python train.py --vocab_size=32000 --activation="gelu" --attn_scale=0.125 --init="normal" --optimizer="muon_variant" --warmup_steps=200
Each number is 50 + 15 x the weight over its row's rms, rounded and kept within 0 to 99. Layers, rows and columns count from 0. The size before them is the row's rms in percent of the matrix's.

# layer 3 MLP down (transposed), 2560x640, rms 0.0501, rows 1541-1553, columns 512-639
109:69 36 40 69 40 61 58 41 64 60 59 37 79 59 62 63 37 33 24 43 34 49 42 28 75 52 25 51 46 42 48 52 37 56 39 51 55 35 61 48 38 37 89 61 33 37 71 42 46 45 38 37 55 62 50 40 57 63 28 52 43 36 45 30 33 40 44 38 40 78 71 51 40 26 54 46 41 71 52 44 72 61 53 46 26 39 36 56 39 56 25 61 31 48 36 21 43 51 27 90 67 64 48 59 66 48 23 45 39 43 39 39 52 00 43 52 90 93 48 47 52 44 47 41 47 50 52 58
097:41 59 66 06 47 53 45 52 39 50 42 00 45 83 51 27 65 14 38 36 38 73 47 55 68 33 62 56 39 32 37 21 05 28 47 35 61 55 34 56 35 25 44 45 81 64 33 48 41 69 14 61 71 45 38 20 36 55 41 66 32 33 52 56 56 60 62 57 48 70 32 41 06 51 48 42 55 28 61 57 49 49 54 51 34 57 20 58 51 91 32 43 40 51 63 50 45 41 67 52 58 50 54 85 64 32 64 39 25 18 69 55 33 68 39 51 69 37 67 28 65 43 48 38 37 57 46 64
118:31 52 64 71 82 42 33 43 20 55 55 63 25 53 46 49 56 45 46 65 37 29 59 73 70 48 45 59 45 41 82 42 58 51 26 47 52 46 37 46 35 65 15 62 61 52 71 57 47 63 28 35 52 71 50 85 45 41 52 89 41 23 55 62 71 51 59 33 48 52 60 33 34 31 59 34 45 65 30 65 62 42 70 53 49 71 63 32 46 50 39 51 22 52 42 21 86 41 41 52 54 46 49 47 48 63 41 53 60 53 70 40 57 29 51 56 65 50 46 56 40 51 54 53 26 33 50 52
106:21 42 52 43 56 50 53 40 47 77 43 53 51 52 54 54 36 69 75 36 38 68 37 46 61 38 49 49 85 48 55 38 39 54 46 50 56 61 17 32 45 55 44 75 46 45 49 37 42 15 43 57 71 34 58 71 58 34 54 42 10 52 64 46 52 27 66 40 57 15 54 38 31 44 23 59 56 58 40 71 65 71 40 36 44 42 38 44 46 49 29 46 53 69 64 53 70 40 50 72 72 59 40 37 19 29 53 39 30 68 39 29 57 35 62 21 54 40 65 53 36 56 73 23 31 58 63 56
095:74 58 56 58 59 85 33 24 55 53 39 78 63 57 56 59 48 22 46 54 43 67 52 37 48 45 46 64 51 49 67 40 40 34 61 71 77 48 62 28 53 63 87 32 55 47 43 69 24 45 46 35 56 73 51 55 27 44 70 27 47 54 39 48 27 42 84 46 22 45 61 56 58 50 30 11 60 63 33 50 39 64 54 54 75 73 46 53 71 44 52 42 81 68 67 69 70 36 43 35 46 34 53 35 50 29 59 29 35 40 42 52 48 66 61 47 57 32 49 48 41 28 56 69 48 43 36 42
096:44 40 33 34 51 44 60 42 53 52 57 52 31 37 49 32 33 39 63 32 38 27 52 76 18 49 80 33 72 61 50 19 56 56 66 03 40 38 54 49 51 38 69 41 65 40 42 40 58 46 60 35 58 43 28 49 31 66 67 46 29 66 47 66 40 36 80 56 32 41 64 24 58 42 44 48 42 52 21 58 44 46 62 49 22 68 45 28 73 46 68 48 34 75 72 60 39 32 70 60 48 46 53 53 55 38 37 45 52 78 64 46 43 74 43 38 51 16 53 52 54 49 60 69 53 43 41 32
103:73 59 70 42 84 47 30 79 62 44 71 42 44 31 11 57 69 55 55 38 71 43 45 40 71 63 38 56 57 39 45 42 51 65 46 70 45 62 42 65 58 16 88 56 29 53 51 51 79 56 76 74 55 38 62 47 52 65 51 49 51 53 37 21 33 52 84 82 51 42 41 33 53 19 51 47 64 44 38 43 56 76 44 81 22 62 29 57 35 34 57 18 62 50 56 67 47 56 37 14 46 52 47 85 42 69 32 74 57 54 46 19 64 36 71 44 47 82 70 68 48 40 27 52 37 54 61 51
095:52 62 80 48 44 43 43 27 57 81 56 27 70 60 42 47 64 36 36 71 76 79 52 36 46 59 51 25 30 49 68 31 64 61 40 46 47 45 55 50 45 63 56 67 34 65 55 48 56 52 51 33 76 35 63 66 72 21 47 42 32 69 38 67 55 40 65 26 62 31 49 62 45 37 63 57 42 62 68 52 61 31 31 31 63 61 75 34 49 66 51 24 51 43 41 84 52 35 21 60 60 65 25 43 64 76 43 52 38 33 37 33 82 40 64 49 58 69 43 83 67 65 86 56 61 28 56 21
100:31 38 44 61 49 62 53 57 38 76 39 47 29 19 47 53 56 43 38 65 61 39 77 81 71 29 53 72 26 42 51 58 24 48 10 55 57 57 62 51 50 48 53 49 32 59 61 54 53 60 50 53 59 52 18 66 46 70 36 48 96 51 27 10 30 20 52 34 21 71 57 44 39 30 84 37 38 53 58 34 63 32 43 59 40 52 56 52 67 45 27 52 60 75 58 52 41 42 28 48 29 65 33 69 47 59 32 55 39 58 37 53 69 78 53 82 46 42 71 54 32 44 36 57 39 27 50 55
104:40 80 41 27 45 18 47 58 42 56 40 43 61 46 20 31 41 51 38 31 54 34 45 59 59 48 37 49 40 49 78 89 68 66 17 69 45 61 65 54 38 58 36 61 47 37 68 58 28 42 64 52 44 47 46 51 69 40 18 34 65 38 83 37 42 60 55 47 78 78 55 48 29 56 42 49 36 36 86 38 58 69 62 67 38 71 41 49 43 68 71 72 44 59 25 62 52 47 38 72 34 50 55 65 37 69 64 37 78 60 44 50 41 78 72 40 54 73 84 66 31 62 30 39 83 71 19 30
108:60 47 51 53 35 53 53 62 55 44 31 54 52 46 25 34 51 64 42 71 52 28 55 67 33 41 60 43 60 71 41 65 69 67 48 60 44 47 64 29 30 45 45 64 40 26 47 46 50 64 40 60 26 55 74 20 62 35 63 50 41 38 39 35 56 53 41 24 61 49 44 63 61 20 43 53 41 31 40 63 55 48 36 25 36 55 53 51 48 56 26 48 50 74 64 64 23 49 34 23 18 26 28 56 58 71 57 61 53 62 51 54 54 38 33 36 52 27 44 50 57 48 35 38 60 46 33 53
110:45 46 60 34 75 47 65 66 36 50 60 45 40 30 63 57 34 37 21 44 64 59 51 66 39 31 42 50 29 86 70 85 61 58 52 37 51 40 62 52 72 50 24 62 42 74 41 64 38 66 61 38 51 53 33 38 75 26 38 61 57 73 61 56 52 45 50 47 27 57 50 35 48 81 57 44 59 33 29 37 38 58 26 60 52 77 64 49 71 64 65 58 39 33 49 55 47 43 33 75 68 30 38 50 42 60 53 28 70 60 34 64 56 62 62 31 35 36 44 52 50 54 84 64 53 62 50 63
095:42 62 49 80 45 68 65 37 54 86 56 25 69 61 56 37 66 45 74 43 57 66 73 45 59 55 47 54 33 80 37 61 73 64 54 30 50 35 42 54 44 41 46 44 54 62 40 49 52 57 40 34 41 37 63 59 78 58 51 67 36 69 47 45 60 54 52 42 51 42 38 60 46 33 44 38 36 12 33 34 34 36 35 71 57 52 47 48 35 33 68 25 59 44 51 28 63 46 62 55 52 48 40 49 52 64 17 67 20 46 88 44 62 44 66 22 37 33 75 49 52 51 41 50 42 60 49 44
# layer 3 MLP up, 2560x640, rms 0.0541, rows 1542-1554, columns 512-639
095:88 48 47 43 59 73 53 77 59 46 38 51 73 56 55 69 48 38 77 66 52 54 50 62 51 47 38 45 47 17 37 51 47 66 45 58 65 68 36 46 63 46 66 37 31 62 21 37 54 27 62 72 21 42 57 33 39 80 76 64 31 51 39 53 60 63 64 35 43 37 72 40 69 61 28 35 72 48 30 52 97 70 48 59 42 56 46 56 70 49 42 49 73 68 53 69 54 45 72 43 32 56 51 52 49 53 86 77 53 43 15 42 46 48 61 42 55 84 55 39 57 37 39 63 44 41 78 47
115:83 25 30 53 73 50 33 84 27 36 61 42 61 45 20 59 53 55 90 52 44 39 69 39 51 56 39 47 51 33 80 51 75 52 61 43 63 51 31 40 43 68 54 39 51 52 31 39 63 26 44 08 44 70 47 77 34 34 32 81 52 21 38 60 53 41 42 59 15 47 42 55 58 62 34 56 25 55 45 54 64 61 60 35 61 49 25 21 54 40 55 50 55 66 33 55 43 44 54 49 29 33 28 35 55 32 44 53 51 47 66 33 72 55 59 75 73 38 47 60 34 70 43 53 45 41 88 75
103:56 52 67 41 46 56 30 49 50 65 53 26 52 57 54 42 62 21 48 72 35 24 67 67 32 53 51 57 44 48 10 67 53 63 40 37 66 64 55 46 67 08 51 52 21 61 32 48 44 21 31 64 60 56 31 66 68 58 37 65 67 56 34 38 24 61 90 33 51 30 62 79 57 58 49 50 33 69 66 52 36 58 51 48 65 56 47 73 45 30 71 45 41 53 47 57 28 45 47 49 50 23 53 37 35 48 41 50 56 56 88 59 30 57 35 62 76 50 40 36 63 35 48 73 85 35 59 63
095:35 33 69 51 39 57 35 47 65 38 41 27 40 42 34 43 54 44 80 45 47 54 44 39 62 40 39 42 48 53 45 51 40 57 57 30 48 50 50 42 23 31 45 71 11 28 58 55 52 61 38 59 51 85 82 69 80 51 44 18 35 80 54 67 49 53 65 51 57 48 42 51 40 58 29 37 46 63 56 25 53 52 37 35 67 74 42 62 70 52 70 43 41 58 57 42 54 45 49 42 37 71 57 59 42 56 63 32 54 65 77 36 40 39 49 58 48 59 44 28 39 57 64 31 51 25 39 64
093:61 29 51 69 35 37 44 39 30 41 35 62 57 22 34 34 34 60 46 64 79 43 60 28 81 63 19 30 36 47 43 54 55 48 81 58 54 73 46 41 81 38 33 61 49 44 74 57 42 67 31 46 45 39 63 68 37 49 46 39 51 56 36 41 38 60 47 56 50 48 29 44 57 24 32 54 61 33 54 63 31 86 46 30 45 31 49 52 54 69 44 53 39 41 58 71 32 45 32 54 32 58 65 47 33 65 64 57 47 32 57 40 33 57 24 61 55 60 91 32 40 68 54 43 26 60 41 56
108:69 46 31 48 50 43 40 67 52 57 73 56 52 28 39 28 43 51 44 44 48 85 29 32 41 26 60 70 38 49 25 35 44 66 58 44 32 38 61 65 57 25 70 32 60 53 34 77 30 10 43 47 49 74 47 39 54 55 49 36 67 48 47 64 24 49 17 44 71 39 63 42 51 36 74 66 61 27 42 41 47 53 24 54 42 21 69 26 51 50 51 84 51 34 59 33 32 46 51 48 79 53 62 90 55 75 60 70 54 45 27 43 37 48 34 42 36 55 43 66 65 41 70 17 38 64 79 55
100:60 35 44 52 79 59 56 93 33 49 52 55 46 59 51 32 51 47 42 66 22 55 51 34 41 47 46 77 66 45 43 32 53 54 72 48 51 51 25 38 52 52 31 74 61 46 30 62 52 45 54 72 53 61 37 72 51 71 70 58 45 61 57 54 47 58 58 69 37 36 77 39 50 51 48 35 63 29 48 47 52 69 43 61 52 60 31 47 51 63 30 53 55 64 50 42 50 60 79 55 66 45 65 41 33 54 52 39 53 46 51 46 36 54 30 72 34 65 48 57 38 54 28 49 52 43 52 73
103:40 53 63 35 50 22 53 42 31 56 63 72 24 43 30 75 35 49 40 49 49 55 93 72 53 54 62 74 62 25 42 59 51 52 27 62 32 63 28 52 32 47 94 35 50 58 47 60 50 61 44 82 46 63 48 57 48 45 30 58 41 35 45 47 51 23 55 63 39 48 74 39 47 42 35 53 39 30 64 65 45 73 45 57 41 54 29 44 64 60 58 49 68 56 28 30 41 48 45 47 13 30 36 27 64 59 53 56 60 62 52 44 40 49 67 55 64 27 52 29 45 50 42 56 51 27 50 64
105:47 47 51 23 62 62 35 43 39 50 38 63 58 64 75 32 66 38 58 65 55 22 54 56 46 43 53 60 78 83 44 63 50 48 67 44 22 28 37 57 59 21 53 57 55 61 52 43 66 40 40 52 00 62 46 26 42 40 73 46 69 46 59 33 41 50 55 40 45 50 53 58 38 37 36 63 79 56 44 49 37 52 35 58 52 72 65 58 50 64 59 31 39 54 37 51 51 41 56 57 24 56 44 36 90 78 27 66 44 47 30 49 49 27 46 28 48 30 25 42 50 40 37 51 26 66 66 58
111:40 46 35 46 54 52 52 43 59 75 50 56 45 38 43 41 80 40 66 49 43 43 46 55 41 58 86 31 34 60 56 59 65 54 57 38 52 72 43 16 48 29 42 52 65 32 22 38 47 48 53 83 53 68 40 22 43 50 56 50 49 78 36 30 74 46 54 43 45 53 57 68 37 50 50 52 22 37 38 44 34 55 43 63 34 59 70 49 43 51 53 47 54 76 48 74 56 40 75 44 51 59 18 41 58 52 67 14 34 49 82 73 54 44 58 65 70 46 70 43 53 70 43 51 49 51 43 55
103:59 59 49 62 38 62 53 59 59 59 71 51 41 67 41 58 32 32 25 39 53 42 60 64 57 58 47 52 65 11 38 43 62 46 33 35 58 38 42 51 48 41 66 56 80 44 65 32 47 11 40 17 73 33 48 41 42 75 38 74 46 65 40 39 36 49 60 59 51 34 67 61 71 75 35 65 18 37 66 81 41 32 56 50 44 65 59 71 45 60 47 36 44 41 29 67 52 50 18 57 55 28 60 34 67 50 34 30 48 45 46 28 71 42 58 55 62 46 47 42 59 35 55 53 47 28 44 61
096:64 28 26 59 14 40 51 57 42 44 40 57 87 48 47 34 34 40 76 27 51 58 48 48 43 42 38 44 31 32 67 60 71 38 45 20 58 36 53 57 60 54 47 53 25 42 35 49 30 52 42 48 52 72 78 52 54 53 35 34 30 56 77 41 48 74 39 48 62 44 58 53 34 44 57 48 49 64 48 55 41 62 64 46 34 55 52 63 59 42 60 77 36 64 42 71 52 37 33 65 60 53 53 50 76 63 69 47 21 56 63 75 45 39 32 45 46 57 50 55 63 45 71 52 40 51 57 51
094:55 58 74 32 30 70 13 61 74 29 66 39 47 55 58 62 23 38 43 65 55 30 49 46 17 69 16 60 80 58 48 47 53 52 64 49 19 36 64 13 25 47 51 31 52 15 42 55 57 47 52 69 80 39 43 64 54 65 47 73 56 58 40 58 33 40 66 37 38 33 63 42 69 32 46 45 42 46 50 42 28 52 33 71 49 71 43 19 47 70 54 74 49 73 44 61 44 61 69 74 24 50 33 38 50 39 66 55 51 90 36 61 78 30 62 60 16 30 65 75 48 54 71 36 94 41 83 64